{
  "n_head": 5,
  "head_dim": 32,
  "init_std_o": 0.0,
  "final_lr_fraction": 0.0,
  "steps": 8667
}
Each number is 128 + 32 x the weight over its row's rms, rounded and kept within 0 to 255. Layers, rows and columns count from 0. Numbers have three digits each. The size before them is the row's rms in percent of the matrix's.

# layer 3 MLP down (transposed), 448x160, rms 0.112, rows 106-135, columns 0-159
099:126119080179144191124168123081100110108126144148160110151082075083118112080133076086154159090118158079092178118124121106154136208154115119141111128074125159177127109102141172115191127074136113178158157130141180106084111115117184155135083109125057160131054157143071147102096120098159121160126113140106181121163190195157161101148112167132124150099085152106097148089156170091104133118116101145167109115190161170173108145120135152124123147132122111141159044110186113139152097156114110
114:070108135109176091106088129168151104109140106139105101119132094125144176129150085155121078130167090118174129157126160135073068102165173124124085173119176182132157131091115128136123115126133107118171102117197122158137179105092128078174121136189101127099095135147115153137111111129129140153139136114136097009141130150087095025081104115092138138172149104159184126155095105172093139120180121202135089099083116142124125081157143115085136150187119167135199113156115173161136162098111112
101:151150120183076114119039160099117164195108185174125060091124134133113114092112112169088207153104099140160150091095158172105082118145162063118125148091108112112173115165149158159100095124081162133091136136162114219182116087168107163160093132123137119094144092127161141137125154165102103145101102151191123116160158087156117135174125068150114043123103152155115174112162127106112106105097095113148114111114128116111094181081168094137120091158170176148117154100117155098132108120118169
102:098199163164166138091097151072149110142087145124135103125163116074147117141146095079076128140182150113184137077157118044083092134124148102136129142113106133125152162138119155159088121147195126099141142115169137102075113142152093124174118127056065131109102101127132132107113171107180121102155171134184169125049085130106135114156077128172135116139139155157190082171095075169161146144145148140137165162129084175124110147193115082158090119120114151150138154107114126114154062059138180
104:151097161119138143116085143077150160143150165118119149126180174121158090108115145106171102106127169132118138132130110129083080164178138113134101139045134106111079164080095124169126115088113144095124186076110063135157120114103122111105103141113124138148118060135160131124106160106139150117129135131110109136110179107125255142094143129096115128155165118088159157123102198155065152138107158187145192158109139130116179121155105129194102136049069176111103144110118093161138145185133090
103:114115151131153139171075110122148098164109150144150111123178112127160118148076126139122133113128171144149162125122068120153138090083113081135077083108156126116055135124182129103130146129138171097112064144127130131125152090093096135143126118166157124146181163166180114083184111149080135091121144113184110112077162110022100162184148144200184139145173073201134122128074100148105131075099142115147099095089093145217144175124148099103070143169163110133139130144139118113133122109075163
108:176093149158176140123149160146157108112089101130066095094108099158123128185123098108113137145133104142116110088083104173144056082105110153194165146189116138104123122193114130124129165132179097077183110111152189120128113129078118106102180113161122060135061168091097066138112160170146160118170133148105084131110172225091156088152162115090109123136112100130127072160179183083152136159125147150100141108141136106142125106177159122130078072150177163145140132141155136101093102113111091
101:175102079102122139135127149137104145141102119145103139113103127079162147106159136103074144121134127114175127137173134134142158148125107109144119123076154122097118127120170139126205102096159150160091141154167141107105099083112178144148104114113164129198057153087139138095129177123084079099143157114164115162142129157040216114110172098169065165109128191134102103138083077066100167150191092173112135087121059121111140142090185119132203150136143140124170125122075135118137199159125095
100:126087132088168143168170123091146101072106179129101069088156111113145092122106101095156164107116188132127122150161106109127137156165173102092184078125120117113107054130174173120098155215119162113123109119130203136116184071122064091139178193115173103075101177149072130153124106147094129104150089127130137130086182155141126128089168208106181166103134078161159119142128108173121104129130153144175109138140078128096115142134118084190127136118106149117107108141119084122179132141084146
093:113096145130117095165130170160120159162116113100142097140132174205165106136170131090135082103135139144100109114097165169142110093113127085138127133062084129110171163141132109162113108088146103169155114112156193147201188177140064152020199082131115153163200170136153144106175141132129115076129116129055131145144138109149170108136147113130111120081082110123018097158166158072101138141163132118140140140121137177149082123094128128155100121126111088123116098155113100097134106156158120
105:148209094106123142128165191087120146080104147145132125107103126171173098139131102116076071111134120089172122102138177124104094131126167155138125134147127076079143122111096096197104123142119123084158101174133104101113151148117150145122160100118085174102126134158105115157101156122132156153070086107124160086158125123160067118153104097067126136109164130121188068167223112202090175128120174094179166086137156131136180099071171076137063128070149134121150138145129135102120168146111184
107:109122118136141131047131167071155137178131138120154135066066154160144105122139115170104115198107120122149127092155135076092164147104096169095095074159159161089166109115124146111106099107166110154115126117171155125137094091105111148164180117117162104151096144118081118124124177146187143180162117134131111144180052150181096132148109126085167143063108096124160066118088078108219140125121101108159068130107148175167094142184116146215082125110153147150144093140157144090129131163143108
095:168142107191172100173128082084128167098102096125102118139077136124128142138105136111164088136131083131081169147145142093111120119025141153095052149152149176103117129144127132101136093134152133051101095075112089148152123167130103139127169120123121098055079166109113126153093086170191076094125116104165164154120091133104086145112096144183204148140143167159122098148131112146114065119036176117107165126124147155113124129144189128152139144118146118111145208143132114151147147156176175
091:159114115126131155138117133138157135099099113193223104137103168090094129148141108119161169107134077183138118129168113058019110172137096093100200121136060134134180110121131123109156102106177161166145131178081118143114159078151125164165121169076149132093137143116094110095116170106206141138109114126181139173152080079166135055137118144140109083103114186103159170153075130159113138139082121145110150168126101155135166093112100134096117146131096118115082164104126133136118092092162087
105:091119135177177128097087107149150152092133167157125167146111090173083146098170091163085117123097126097147125119172181099107108141211180147086098149106139141129125115143152078196090141131093117126158144125143118079127154100098101134189074115204121193106125119160126084156158122134110063201085100111172105136115118132161112089067109155143110127128150077126145148110137126115057167128201177116121117111095109144123170137072148095167158077143082155137090172146136093113202143123115151
105:049084102164125102171133114108086134148155121159128105116098110151133073099110117149093142122109140158142138144140089166134159116100106127092112101109125098145068122139100122155166159133085165129123092148134155123156108100134112123144111149090175083110150116164136176121146105142165046116118128185166096126092066110241078117156143054201129183134064104125169148143126153068156141099170088178152108100102105166095083137153053146120117143176155147140199138129124160104169170165142135
102:099124098117157090109095096134152157113113209124079163123142085144136124187105117127132118106132138139164132165122165088160119144148116090146099115103123127197106107138070095143125114143135110170186143134064122142157074148163137161160079052064084111055093066145149073171125133122136124145148144133142116133165114089102123180112080132111094174146119082123196116168140116119111148090072120159141182108198200093133121139122078076113094171176156159115127150111100147160115189139145182
099:135143085163183112127163156150083110130130173160153093107172080136131113110085114099117209184068154161157147158129169160150154115099155132083147186118097169067126150154145130139107104171071129136174122158170111216133123118107095121111127101149142146136149138138134106149176122180071094102062062092115080123123119096065090135143108072157113111132104155145180110149132146115089128059115098117205114059091117107126129171101167074113145065098116176157135120146109149138137115153132130
104:140137132167161151171127091065101135165088122095145135128094088131150174208146098085111095129119159121114156076112094141133091151107190152167117060096148177106101072096190123114137183129136094079195186169157145163106189094124077093116083174155121115155108129096120150113120086153138070136059173122112119144157106129132156120085157147114098138130112148146145146139135181084099159114170060128154079159143159103111101118144091187090115071152148152164120147081135138118119091116185096
098:084111170098109097139134075142086176091085121113097097175119089177076168137115133145120150077111164155112077139168116137141170128160082108154117117112168130099132116162122126145167135084139023168153128166113078148120152136168162110094098112031133123133131106072171118128095199068094145140103172142103146138109130115094141150168138182153138127093188090176144126127127106094162082108132125191129106172144103126117149167076178107140122156108188122109149076100150147157203145163111123
110:102169110107142102118103159148090150147115124131190129094122198146097126128094096090096096108138085154086185102058127098151078163186168102107160146092131171135142080090170139114104185130144115119139132123080082114102145106133084055155121109096123164153092130117145175129106111172119102149120078112142162089161170097220140189117134184146112179120138186098128023136129136108129133141157127113116214139104138172114118062123157133110140143148130125115161185169129076130153098121148140
097:142138151124128153129167073125102086079141118178160154094115104086134124101134118142098124123124083135157123093088148109132143101149119118155090182215125155156163124167143184091192150126146178150152101124129082130155087102121160132087119097094145146159134126075092149147113188100147074137113100101134122192114060138078154112072146135122093135130101167190142096124142107100104135117095077117123110177186110093153125200124167181151117130136085065223105105170142125157124156091050168
100:014167100105150167195121107148142141118136134116157143149139144084127116131139090130122137166090152106157138164186031160145118090127172188091089087123115109138095162163181204094105136113097123166128139112118134166119104107090210115143174183125083110087137097135151120153146137148154083092180138107132138066151057113132126080142100133163093153118121150115126123141181120062117160173098111134116147103144114130126099134135102093109219137097143106096136166143103100142123107188085111
109:140066098135121117111176099076108117133137117099110227123080047123116086196135145155138141112155140104134114148159172156096205139144114133104159123132120180123168141110086154132102100185113113160094137153105137133085104136125148165106083204135125136139146120115115098120128135068141155091121145101169189167160096164107104103112151084147148143104070122054104208155088110148173097142176166148085134101187147107104110135145122155119124117140058127174061160144159075117093122149107100
096:103123110111100099134150122124139146118118175135149170152067116087099170194127133062131112105110227087088133103106096129153139141162142095149181142112131139106149132124129094105094149108100168116114117156142081157142164111183142153100160199178122061129141047112124138100135051139098195180098115149153157070160083151203189124057118132092121101121137123133116136130112110145083138150154096120114116076106156115156205114104152064145149130100100145126082202159141136116141123114111140
101:121144243125136136140117147124112147150107117149148137114140174141092160114096104111111124145142118141145203141161145149096117099132110190110092126076144106144103124146150163149133085111114161103116121070120131149122127181117144115037093164136147152179161205128158121062144051053150103138139126093104121127138179083137095131145092142186167085101112088193129156148123172115100079144129103156137155126124135153121145140102127115083109179121065165069171100059121173112165142080084088
098:132094136109117120122111126079111152149119103095128134090159190128153161176105144115197119083152117115123067123161172137141132150123124107147114106141148137101122152102137149153163153142202179077154148118134116138118109143103171116075129135086093105132070147111079076075185166110105210152153188163100102057136160156180156119097166201130150148130157122123115136080111120120189113184109158117089091219141052071143093136114125154133096158160143107102130071102107116132098130081113078
098:112109178081107132119096163107164115139103069150086152133129160149146173040201074130116112147143131153150084092117131144062107170156182116112137096092111174195139127083112130118102098207144150191138154128119104153124172111094103098187116142130107171129094135198120112138092050134156149150146144134123106136132126080117180091120115063143081120141146148135154133168093129161081170143111117171147157169144092185122153172091146108168109161127087148138125102099116100151070101072093168
095:158110147138173068194139165118114149105101147029074142120119111163163158183067121168149124113114100162142192124105120197083130073170129115109138184147146145079107146097109102128150100160131147084157144075126152109140124129126126165119124120135175071118118101163170122123084079122151100159136157151173149112119143080093149101078100103113161162143113122164098126159112171077065105153127107167062098058129154094077169101099196166117176141140140109150135138131102116124120158199137092
101:135100111160117100090135139125072166080128197135134054088175215156129111205108120120124173105155155126162159065077150173132136168101139074156175134143109122148088142198132124138197184150155128150082167114136148135098101163108125152098186161068141099101109171085181086128171139078102142114090166156179130143123129117088124128199115116138101101113122146152134113127111189139090158150091126141060071099123096102115135106110126111166095096089121116154137120085157139100121146142092103
# layer 3 MLP gate, 448x160, rms 0.12, rows 107-135, columns 0-159
114:096070122174119134142187147168125108158148164173135110122119158154082123152085093147142112182113115204161113158139141162115146096155121124118116129109101099100086112094150145121131096172129124183200135106106126144184078140126127115139143120122178140110107143088174157075074163145061140069155158121062077156109084197111086139129159092158093168115109122174121117150134103121119118141176115139147033136162123117167114125126106150080169096101114150151191101162101153101052169114158059
097:124095147150114130114128169141159151146158107132108135134129114103045138167089091141142131169120092176144100156124147151100173107142149135106060090128132095108148155127117154111112110149155067214161159127075148159222125162078098085140142021133168150153105145114208072150114082205110139152126130091144116139135096084102122151097117114126116164097078152166145122122101168099157152105149139109114105082115157106169149174121142137104078116112097183163192107172104148072080141118138111
101:121142101175143103163185125070144146147098082114126150147168095134110166139162125149166101127191091076135098141113173152104136132103139212113191136101082094137105091117097136142166114178173131126113109143182136152101097090163095092129131085152134135110145128070101105075092178083178085126150182170138136122098155126081114126107095155148181153101135103145079121147089056021100171138122166126149095107067211157104127105095123131106171133164135121094143116131116115146162089169114134
104:131176121159133101112180149092097116091096090155180099138145064146163146106061126157122108110066069104133079146132104114045162143076129107152178090151181140185079149195126139131146159188119096151142125148203117096123150159110166094103171123094175083192124168136124179159093149171095159107161146163147125057167109154058100144176138158102092157102102155135141172145121132121122082121145083152118121149105132148164127108135111121062122145161129141100159103148149145127095178146137146
102:110124078158155111150097073130085115121122127150133083118080146152077194146107055104069107110134110133095069116063117178160186133118070153109114130125106092091114109097070171129159192138143114130172114133141125150136109125082126155119151111113153058157119117176139170120172118135182134153199176117135112169125110071112121087113111098126172138124148158096103134147132148123077167097164145179114127120164150167131106091138085136082124200160169131137185158176154143102063117210148130
107:122056134178159068102156136126114132138177127180153081167154100144112141142115123126156082126080117138137114151168126150103138099072125160098082115110113084170072056168137158200107111187114135114085139125103097113202141122126117151140165070131178051165097130144118181107120104148073155172128148193129123153166095130130126126134120093184098117091139143165097174113131158112141120118186078184147121082090125074149141162158128169137104092146109120127185157101121172112132178058156121
103:113112125135182184190141166073100173127119135134111088140158053107121089109077134177070151113091145115186133168092143099133163166153143183153125164100082124206096143177179178124167151117121120084118122164090069120131096137119126153171084107147143119085138184112115092142131133165087152116182145132194123168089149141121136120176106170171093124041129138124124134133174097098127130091141092113144078141138106122027162081108143113079115087145123097136101137117149093096146121126117159
100:107131157164133105117142103101139098144112082164136120120086090099099168172139136204164077104139113157142182102135166115107115127113133128139092152143084047130142131191084201174105149160188113096079149106167143120150176127108118132175098084128133103060064098168072158077120142145137109159164140164121162173129111165148127125137071109152117145167120143106072161132085058100095172168143146089123108075177106165116122105171169114124190113160107118087130096131166096089125181126084138
094:099096176097136121145103123089141142098166153114098096166124094163140168091130110120132036079149158202174142188100124106135110120147183121118119133121152083171158045141162147111111076102125124107117117149155168123118140117141075069165138105104170152152111083112186143163174197152143165179179112141131089105147114121120102101148104130130092111122064175119120102091155179106159150091117193046148140124136081101141189139142161138121085111078080150103137170156150102102182106130151106
104:119110166126164172090132192111100132190090099139109110145141164087107131137076115096153128141079170103156060086068125123197108101069086146160113097115098102135101087142126169182119097158113162121094079125145113161143124121166101138097072170125195091175144100154080090123127136121133110155170131134131108157080112155072126182111137105090120081130219131122143116179153180164170166084113112145193081096117123095063118156135119147201111098145130114098141184110145147145128150128121101
104:127110113206149146133153133123142133110151119117096054134178089125093120168080132152082055156080128162128109105074150112153174097142162131089133061086145127167128092124171178106116161111155096173148093159109073101116097148117100077116146012136145131149109157142140130094164147104112134120111150147184108084145105105102166147128118171119066101103195153155120148142133130109161113164142111115128153156120092118117164152101139130171079142157070177094155192205178161154160155122167143
098:087072092151081138128117175096092156165172150124167078141168176124182142144149162107184129120115154125121111137118179140154145124116108076144096103103084127175143112208121158115156143140131158169108111150164141166104094121103146157140079145088187109134122114144152108095128159188111095071152124092108113138096110175071182102093093093088056089110104115204170162169134121122209161145166096104170119128114098170150105159197065118156091138138089105080127132137138145113130129104074138
093:090102129154111150155125107159132056102117119130131102126207098088123120165077133122173090168105081208133150137086170080078129093149161100150167121190145117133129143081121102098117087168152106103163075196149130123165185082122154136113186170135126119081070160109106133118095144149139089086089145159114144120104143099101178087147110088142091217068118187105138132196154171158127124176102149166147111129166152101100107098120106194131118114142127144120164143081133151097141086117106123
104:131085121140107131143171115171102136197161133159099087080152146130091122147131171128135109151111140162128079143130117107099152094073092121118105148118183108145145149103108152143161102173092097128178185123114134182157071133094100130127180040080158114112084133127131163130072107157120108088108191064110106096105099194128100186123128076126071084147114136142156087124116135137168145142162145167148070110176122125178095155123128182083119103069124114128164119175101189130126195141057106
147:098122103202138131210187147082093190118147135154109089154102088160112147099090117127123072130128135161149110125081126126129123104097114195128084116104125122204083103141115141136155099194118128153133094188148149174184139122109106110182114104092171094118107132123158142120113145153146088081136139135111102127097098113113099160180105059152093152072090103071139147173129191118120151082152120161172117135121109148109076138188102144154140149143062117082201155116122148115124177188155080
101:132123087133131133172123136129093109100110136097098112186096143131076080098154132072116089153161128118165143160064149090154118104089111171104094094158129150085109092144093149156159118129137107125125041144157165154145100104131108160144124167139146119114149138100166167101153175138128090077121112137127133180098120121045179143144093065180134124140115144109122125236073179133102170162157149110150079139159098186093122154190137123137111096104184169134136144108190112056131121182159075
101:097104202114123164136075118100145153151134153143107136187075140100164131142107147076144094090067100118157129140104105090149120151096042136189138108187109128179066102145126156112126117143168126122045118136170118137141097115117176110118136141085162088144125142190111185098125153131158112082093202115138152119096163160120092200103116116142175092126134172132088085177100155167186144156113159130169150073128105118111103130168122180145123118111135177097096183144149077118172141089091103
103:125095112140114119171111124111102182105100087117096098133116087160121087132111132082156094107171097096124094155101157149103137163109121143136156155176145142151168188182147095190111155115109122104065115113180112136116063137053124168175127111141153143159118094155147155153146113122122126149106150090124107146110121163075105102123165151149116095116073103135120127205161156109146188089146143152227071092120150086161107080234068148170093174189141166094140153120127142152124116165162128
096:112168117148156149153097111151102172064180136187076111203169141099166121158095138145150082173176050173147172165094099132117134112168141121108084090143171099145103166135109107206108121116143114120041103157101144128147119142059186091162091116129168149123115158170192124173110160173153105137140086125150162156080154159093098127155156118125108107170089137116142118146095133135113165085156149059113119086115109134143165152150121101101063106078074104119136135144144078132103120157123097
107:071150134157201182144142072102151067114145084183141112166107149135126150113123098151115059068124112132141148087121107154087134100144139113076102177084063129149111096103133207126141110147068136134161160171147113111166104057122078131193147151136118178135081120156158151096118144098130153114133126106101125212159127147100136109144112106185102137138142138151076132129098146103177101131201193148154159115128129099100133109196102134115121165144083163169105112169159115150097126138203138
098:114159117084135141173130059129128119113124106135140109116118119095165145104125131125167100131077125112125160139125126165119156145177108165087162120117135110159169140172124086147125107140115125125090144167202094122136093089150185171110103143160108167149177104192095167144115110172161148133073170127103122155097135170060128150191058116177101106178155081022116130140109118161149165062146169102159179108097165107086112061191121107126060127126136157057152161096137085141137133139151115
100:099068185161116158133122142121105179125167089156055140089088109119091097157131109105192089160149108197146080112158088160055126188104155141147154172154197135144111141141154128125154144152152136147083110148154146100119123206114164131150125103055145115154040149159106204144109153158131085185114104078137085134097118130124103169096208112089111129146133123130117129154044157112157136165118116116142112155110132067116128164114137130142106137115100130124134125115089075160152073102154105
107:082165129149159139162207164127065150052117106149126157151144091132087171106159127141066114136183109158152119187102149120110135113116117142158088117121118099129099158136084137198161132112150085169093099150167091107139161104138140192166097166108117107104151111145137148132100122125143139187160183102156094103163107099091140111166106121166148145059101094079110138152147122050151113069149155102169073135081132162037178146151086168166100164139092154111122154159128136156116088165160140
096:106072114128104134187202097162059122084164184148148108151091117187105171147082137097137111116160157153160095128112073111152155106134091181062109147204130111098106093092145154110173163172185092128186095165149140173145093134092122096090188125134151079157106130144151130163149125127160191146150124104147112109089086134113107139109155076139087124160115114077131104146102118121124114143145115137132086142179112103135118095206093115137181100189102118136137103176178158148075184142115155
103:096091124195138126160114099115095102075151156178063128122128151041105101130087111129181109204146168143119101162093140101125156121089163133119108199162075134151127086102170164098100076162136133162110105158131167174098118123179140149106104150161116136109147111106118072186134125136125099109130169121053154116134036121144114152173115053165130197134106137129147141147122122155178121139138077126160077121175103106079120138103148162136116162089118158163149105166161133141177079168161114
097:092079139148119134130148112117128190139143097145091129213117150066116161103127106119120086194127099155167168118123118123144219133103148170129124189155152057195138125125156154124148102116148158120146092162158097057096124108065150117147139089103166151134109100147108108076093121110138154197154099083158158176101139135150131166144113103204118127108080141131098120123067109105148144176135124169127146157118150114087098126116172173095133165153083120145112133092149151058226117096100135
098:139078083214100097176173184092095128168138099118103066127122125085125103117119093136150126123159072175136107169133151139116164137183138136199159068141139130128148096110145124131111110114188110138134094124075148193116066145133093122095137101079168139097140180147121112196081120187044134118086181138109115125128096108148102101125173096160131202124134093168104119187159129139132078129155086152147114124153150151159138108126061143123077117074126158165203151143115126136112122123134112
096:116129134157172157123109137155105122098110081139123145095173038130136183115022112209149096097096094114135186152156116145109137105137070161140161145150087105178122113135107190165109143162117112112114129149167102094122094083046171163122118111127152114153079106100104204119109130107164126185128132183135135133163170112109102076118127172178141090122135147085095105162107126165133174173104057122104156144093137133117084088122064136104142157117182147174162138117128175149151113112132098
099:132097164141167153102156136129114076140094065191132120137168086169086176115123111064120069118098147164135143135080074110106196105150099159116154156102120118110135072097135118131088128185143110141182107123129124142133105131067105122128072112151181111181143145147088171120106073113093116146171158114155078162107127109153185161109099101136117097138118124130034145213160144163093134168192115140146121150155100142098157107119125107152122157176172205137153145193130159151100074153158119
# layer 3 MLP up, 448x160, rms 0.119, rows 107-135, columns 0-159
115:134145112091101181151085059149122161157168076124146143129102137122120174120153100154169150170121058110142158101170093156160075101132164098075147129086134175122165159123121128152090167113118122111143158156131160143160122166136132161111134131139083098071078147105091149095150145079127167167075090168145138173153182175118156089180106201131068153134127174109113100159085119151162149205140103124147155111116110100147175103093159122144162152102073108118113142117162051114121155040171105
100:076120131079121095101200166149134147146149112140166138173112115108189171139128113163160105138111180121108123160101054044064164150119150101122149143113133177139164162136118143120115154120172117081090094118160143160130146114115141171061088145118177087148134131182069123144110065094182160085132151116063145083086146131153129168096125191131190133107123106074041165126131147140160120155184156093085121161100155106131098139133108119134120128156072176086133132154118117185156110115091119
099:127141139109166124133083127070143114093123187134152157080148115084158101115121179099177118112158128106190161097170173140108075102087098123138104109127099135159085056176095157166107167143097119089087109091173176130077092144186106146085124177148147069118171114151130137125150150104077067118112138179167153159074118110140093124164119139116116151175165105125153174158114103119134130142081136074144198149138101120088079139178108085169125104109097109139083147087164079135176169067091127
108:129111172156208141100151140106100102075097119155129203110181098075112137155087140174146096112109132100083166138091106176084176147155109117156147185113136180127096146141063120213072157117105141097147133107127096127138162158153161140128095126131167122148141085135118036171089101112076110107125157134132168118110137185091152092105126139117129068150200112145162107109128132189078132178107143123149180097148166151067109139145138075146059076101104137098113155159142099140135127118150115
103:168164139079174161167202145123124140204156162108140172131173093087146109081143125113139141149069079168153139107170101086090095127145116144124085146133151125114084162140099122143171120110094118142118133142127107151154146128089053069105141139146105135146138184089220150130129034113074098183152078134111112120106209108115101113192115172138118147124122105129095152121108079095099126110147144155137121161065177119133114128075131163112146098200074146140089123148095132124090179120123121
118:071097169168156137164127135138143123109125051084090170115149154122152125129083198159187108117096124130081126070128140108102102128071159119101148100150125113177137111167092178176148149125129151069101155083143133103133113072133120147158118171138150104136130128100156139140192051163151178178140090165152076190136205139104176114138096152133103103135158170089057066124083166123157164087103083090097163116116126097130112118135145143138101187149103140126120184143160140094138111122094071
098:162066085138061130160135149147169110154196081102127129137051163117186127143163184102118081124080071114130151137135179123093122128164134166141136128080142088159145139117109123118121130143161146109138073063150151143175126095146133115126109165117141140143102100128106096069111141145154140089082126148039198142186163140173158127145076154112142152120162156058128113129086108113111069161169093126155144129062142093156141163173144124079098137079082102108155104142070100130096161120183135
095:095194133182104103137115117111120150079139122102085144145142142080095147130160141150139124124138128091129069125120112134151130143072122155160123141142144194138109073113130140115147065184106139185105128175105175199117112126185091085164094130100095146117125080144107156210135135118030116137061116155129110128063142128130096093124129150117134139156173141151130160123133114098247131129175134104135127121080125144132094150144148065182154106100083165098075101149187079151158111084132131
089:135167234177155139179176112133116168083119083148175212091113123109098144096131090125158121118103079084068132116129120123132131152122142062140152163053108106164124123146091143119132126134123126126079156158150119134071173132136114143159109144195114129171144110163152116123109124126134130150107073111121149149132109107139104154157125185146178161042147137085118109150130112108138092156183113143102127158130122075041110098073145157177140108142163142129090131137122155118130046152219152
107:124208133089124161135113140106129136137116071090139097177185148109198134098130144091097151121185126109136164144155094082124147143150164185146209159167124139099127124143150110132108080129143144096094109103162111200180055109180098129049137099087123161105137123180109086153112100119120091095137162120165193124091132171134119161131069111132192142154152100167105142175151120098164098171102138131136113146117164123131142209143117136092101128127126126152075148116098097175124120067054155
105:095128101149129097126102148095160162090067127162106075160132150111160189178133149140065128129148142167098174115131129116131104084082151071113104109118153071119162117087106119141045129133102189112117068154103145092157157140112170170173185167145139068168092095166156171051119121091127119176091082099137155129162132114183137116165162110088182160129132096132083106147149090104128111153138137092163077153142127084142155169116108090130135170066104161151107140099139167099102141102172193
099:123088125118141047106146109141145146094137138119119059157156105145142129118095160167058079159094103131105145135132207078122145160071171126123142128164145125066136152074115103129139134186122148086183121133124157112171139126133141133078156102152128087125140076068059154119124074132136119127124130041147118149153190108118157130097152103137161140099109229116115077150093141170119124112102137168119146119129166126101122148155125219118195136109093088186132161111110137067139151133173161
089:143156106135088122128098069156102157153113110187154049148174160088107129060179096150141148187156082170117135143154124127206098114137134137076109120112145129098162176166115124151088086081092110160186139115186123134174151145102123167133091109134092151140094139097129082083122171138114115138107073127199110090103141069137167102127079137137090062096159125101147060202108137153124184172120108151120102138102199165161152078112139117109133090108157158121136143131149100114183099130127140
110:073099168146137128136121136114088113151109119124109113163151103084112117114130125109124152161112154081125105165106130122166180136105092120086173138138130138121112134180130135151081162138172188142132105197107145188145162134192117135111074123163173091110231142148130105119168125084102109115163105136149105109070195095099074101124062202149082109103143170153142152101109169175148153172119093147132107094098147124114122144105195102107157153167136088054115147195070100106102131064093142
166:128138112172114156164134123096085150098145163179114147205082093117126106104084181120126105147133177130137110104138095086107068125101153146198107106100153183184080152171143114163135083136044166170105097143107155154141163128111082148099086169156109099113132111140141145132086099107167092097147097132101082071104090106160120144206151115184087185138092068087185139143141136129085126074096092164134083162121104143086112157159095176150183116150130093103127161079123126154135138116103101
102:136105164141125128127095052138119202075085206115124129083134110156177129187126191166119100087150103134160123127108131145146145110120168157165099116104127137147042141160098095125163101149087141120145133123157102168109125131134127169066103097113134086121127085162104081158134161131151135100136159131127115146144114119148095175150112115162095208051147161183178112137165134106135095170076095137176086069182120070154114144115127136130059108178110106205146129137095106157157163113100178
101:132153141133176131155130072118083113060050119145069140090116108080139134115100162174109098113147147087155148122109140144111132138144080158137171122094100072177117097164142107151065131159109108128096140128144113070027101115136159206145124171138130146130143098128086136110136120092130096122120152197166161109168126103115186055147163123155158130134198159112145135123132096139173165143098099105189127131122164156142185092146113074179095153094177128120101170124178064150137083099149146
103:121122083140155130190163100065116075143120127093104199125095030125102109128150195117150122106112098122104120113088151165105106187134120124144177142067114120113115145152138137135090119143079103154116118137152105132070155098120047178187125111157103086122147077124138164166114126159106088123114106163096124170183090198145148157130101147109119081138148140132120166151210072113161175122157141079138152111154165096139110095102125176184194137131141170066118166159087131166139127136108143
096:099123093117177091092157090092145162170159171113141113203138140099113164137102095162066098076088069092149103171154140118113144188159150090114100140119130101133153127138093165092120101155120063118121167187076124142122190111094117138151146121118128151110129139103176069177157171126113152162160173081105230178076127144141166153087080098143096088119104198138121094093137059134149141132079116153120153137145194126108132180120146102139112124124119167122145145127124109127074192152110118
112:061136128155067188178104091122148111126094088121208132134100133078142203108116111127154114146099125070121196136130155182116129159175099109086176107134093086130090127117143132098160063105129080148119113120161118125110169102084107171103155104162134138114163114107116141089091085121126142156143202195125090124121070088132157087127122155194166157103130164144118109161112090153093101177099138145156061096158164129095126105114172146155177182174174160102174134124141114165087122156150146
097:100151171120065166100074153100130150096105112144122107205113157135154086126087090103120086149186112147133139078132096123135104065142154044179205136129138123112116094146128126103101194117141142121095109111127117072142087111083166171105094135100177160130108131100108150120125185084086153178090068201187142190132202160145153142089141107074143152125125156137116132167102132163143131165106109139124096133151115135106159148083095136172104131049109104178119130137108112085146076138131154
099:159109106063107148069072118169082135160129120131156092086112094176140091182164179103161093114152137145154140126133110140183136135130143149139080107065082084147163131171168139133097138157186141195117121142145146170072157128101194111192108181058146080106095096131091090132135148141105117172130111112136187105100061094147136130123163105089099113152154138115124105132095085136099115130157115058143099146176175081160149155122086115052182131114136084123122147146131135116148143107172188
110:102151199100125180138095120166183113130109140169175094158121141115156131153086138082134145075130085156172125082092200058169130099110114093124159135156111159137174096141154099159122162178129115139034124128100074117126123118139074140114113117082139145138143090095062099157073162104160149147181104165174105140114111128190118169120106149100124105096101170102140158127213099179128132173138111124162131144142124122156129110122134107095155063073096081174097143123078137125122166137095195
094:108129075119130102155143143186118121126156220082166150167124137097093141170088135082178126127143170147108094116083116119188127162136117171112081153181179118144126101085123153057160130112138024149152092113088117155133101105130120131064205164103157060102125088116178147128130096150124138164147110159144142113091083107115130192068100116131160135132122118094097176107128135121150131098170114099143092127130155142133132142122173076087175052148100137122091131172172099144108158145116190
104:163141176133115141154123177120125216133109108120114112198138115160120121060098161114076135103128161107144101145162130161199127145042150165159139118179097161166132165127180118107119050119125215092098137190131195137123107097150140106107125161164120132109164125120121110162153146124094103144172063099129138101098124154113076120125140113104102078170077116166129102158112103132169134150085115110153064148114149141055134141163118109143107083096127085119112155093116140139176099098074052
095:071159147144140127180154132126170168133145127147075148168105072135107073145128109165077116160113120110190122175153148132084138167124152108167169162105192148126141163182196183145077123106108164085086076145082140119175106190142205119120133131182179089163135164141130091141118152128066165164061138084128160106110169144142116126146155130150114128078107171136133176121115128111134128090124124145144123117144120080059143103103119130124092100075060118143108097128079142164126202085137101
097:086158123084138171137103136155153153173149092132096084191151117118132191115105096135131117164075143140138092088124120136143153153091158075105141125062133173160149219201159093086065094169109131145142096163136126129139130135104091138084131109159139132082125155162091122177081059109096153148077102123127137101094125163140107181153119139130091062166170194101100094148066148142117153153137142164139176122136147128130121176094106119089074212114100119148076185108122126156144114103162144
096:124073106201188128148127130122105075168121143094144116154134137159186179166088104099148107083117125093106097076120161131165169124117064099129144107175115125157091116120104110108100109181147181151151134099122125159091099125090189168064147160092092103098183122144092105109102096122135151140141160152115130093142107124168161093085141103113127125181165160139185101113146140141031120153086100123135109091099220130183149104150068084123072150137157108166155146115144099182088143131100174
100:128130152145192152106108070123140078157160151131145117117094110168054138145127094111195127111071120143122079174156147130096108079146095145129088115144108098104136131137065168079149168145152085146130188114143121139153115106116116120142121168120124122108077163150157111119168105183113204160121139145065117172168149128125128079156149152121141125109167179145115140095119119077113058106111105158035075118164165106177134099107098162097213125185097186174137092156194147101135129131124128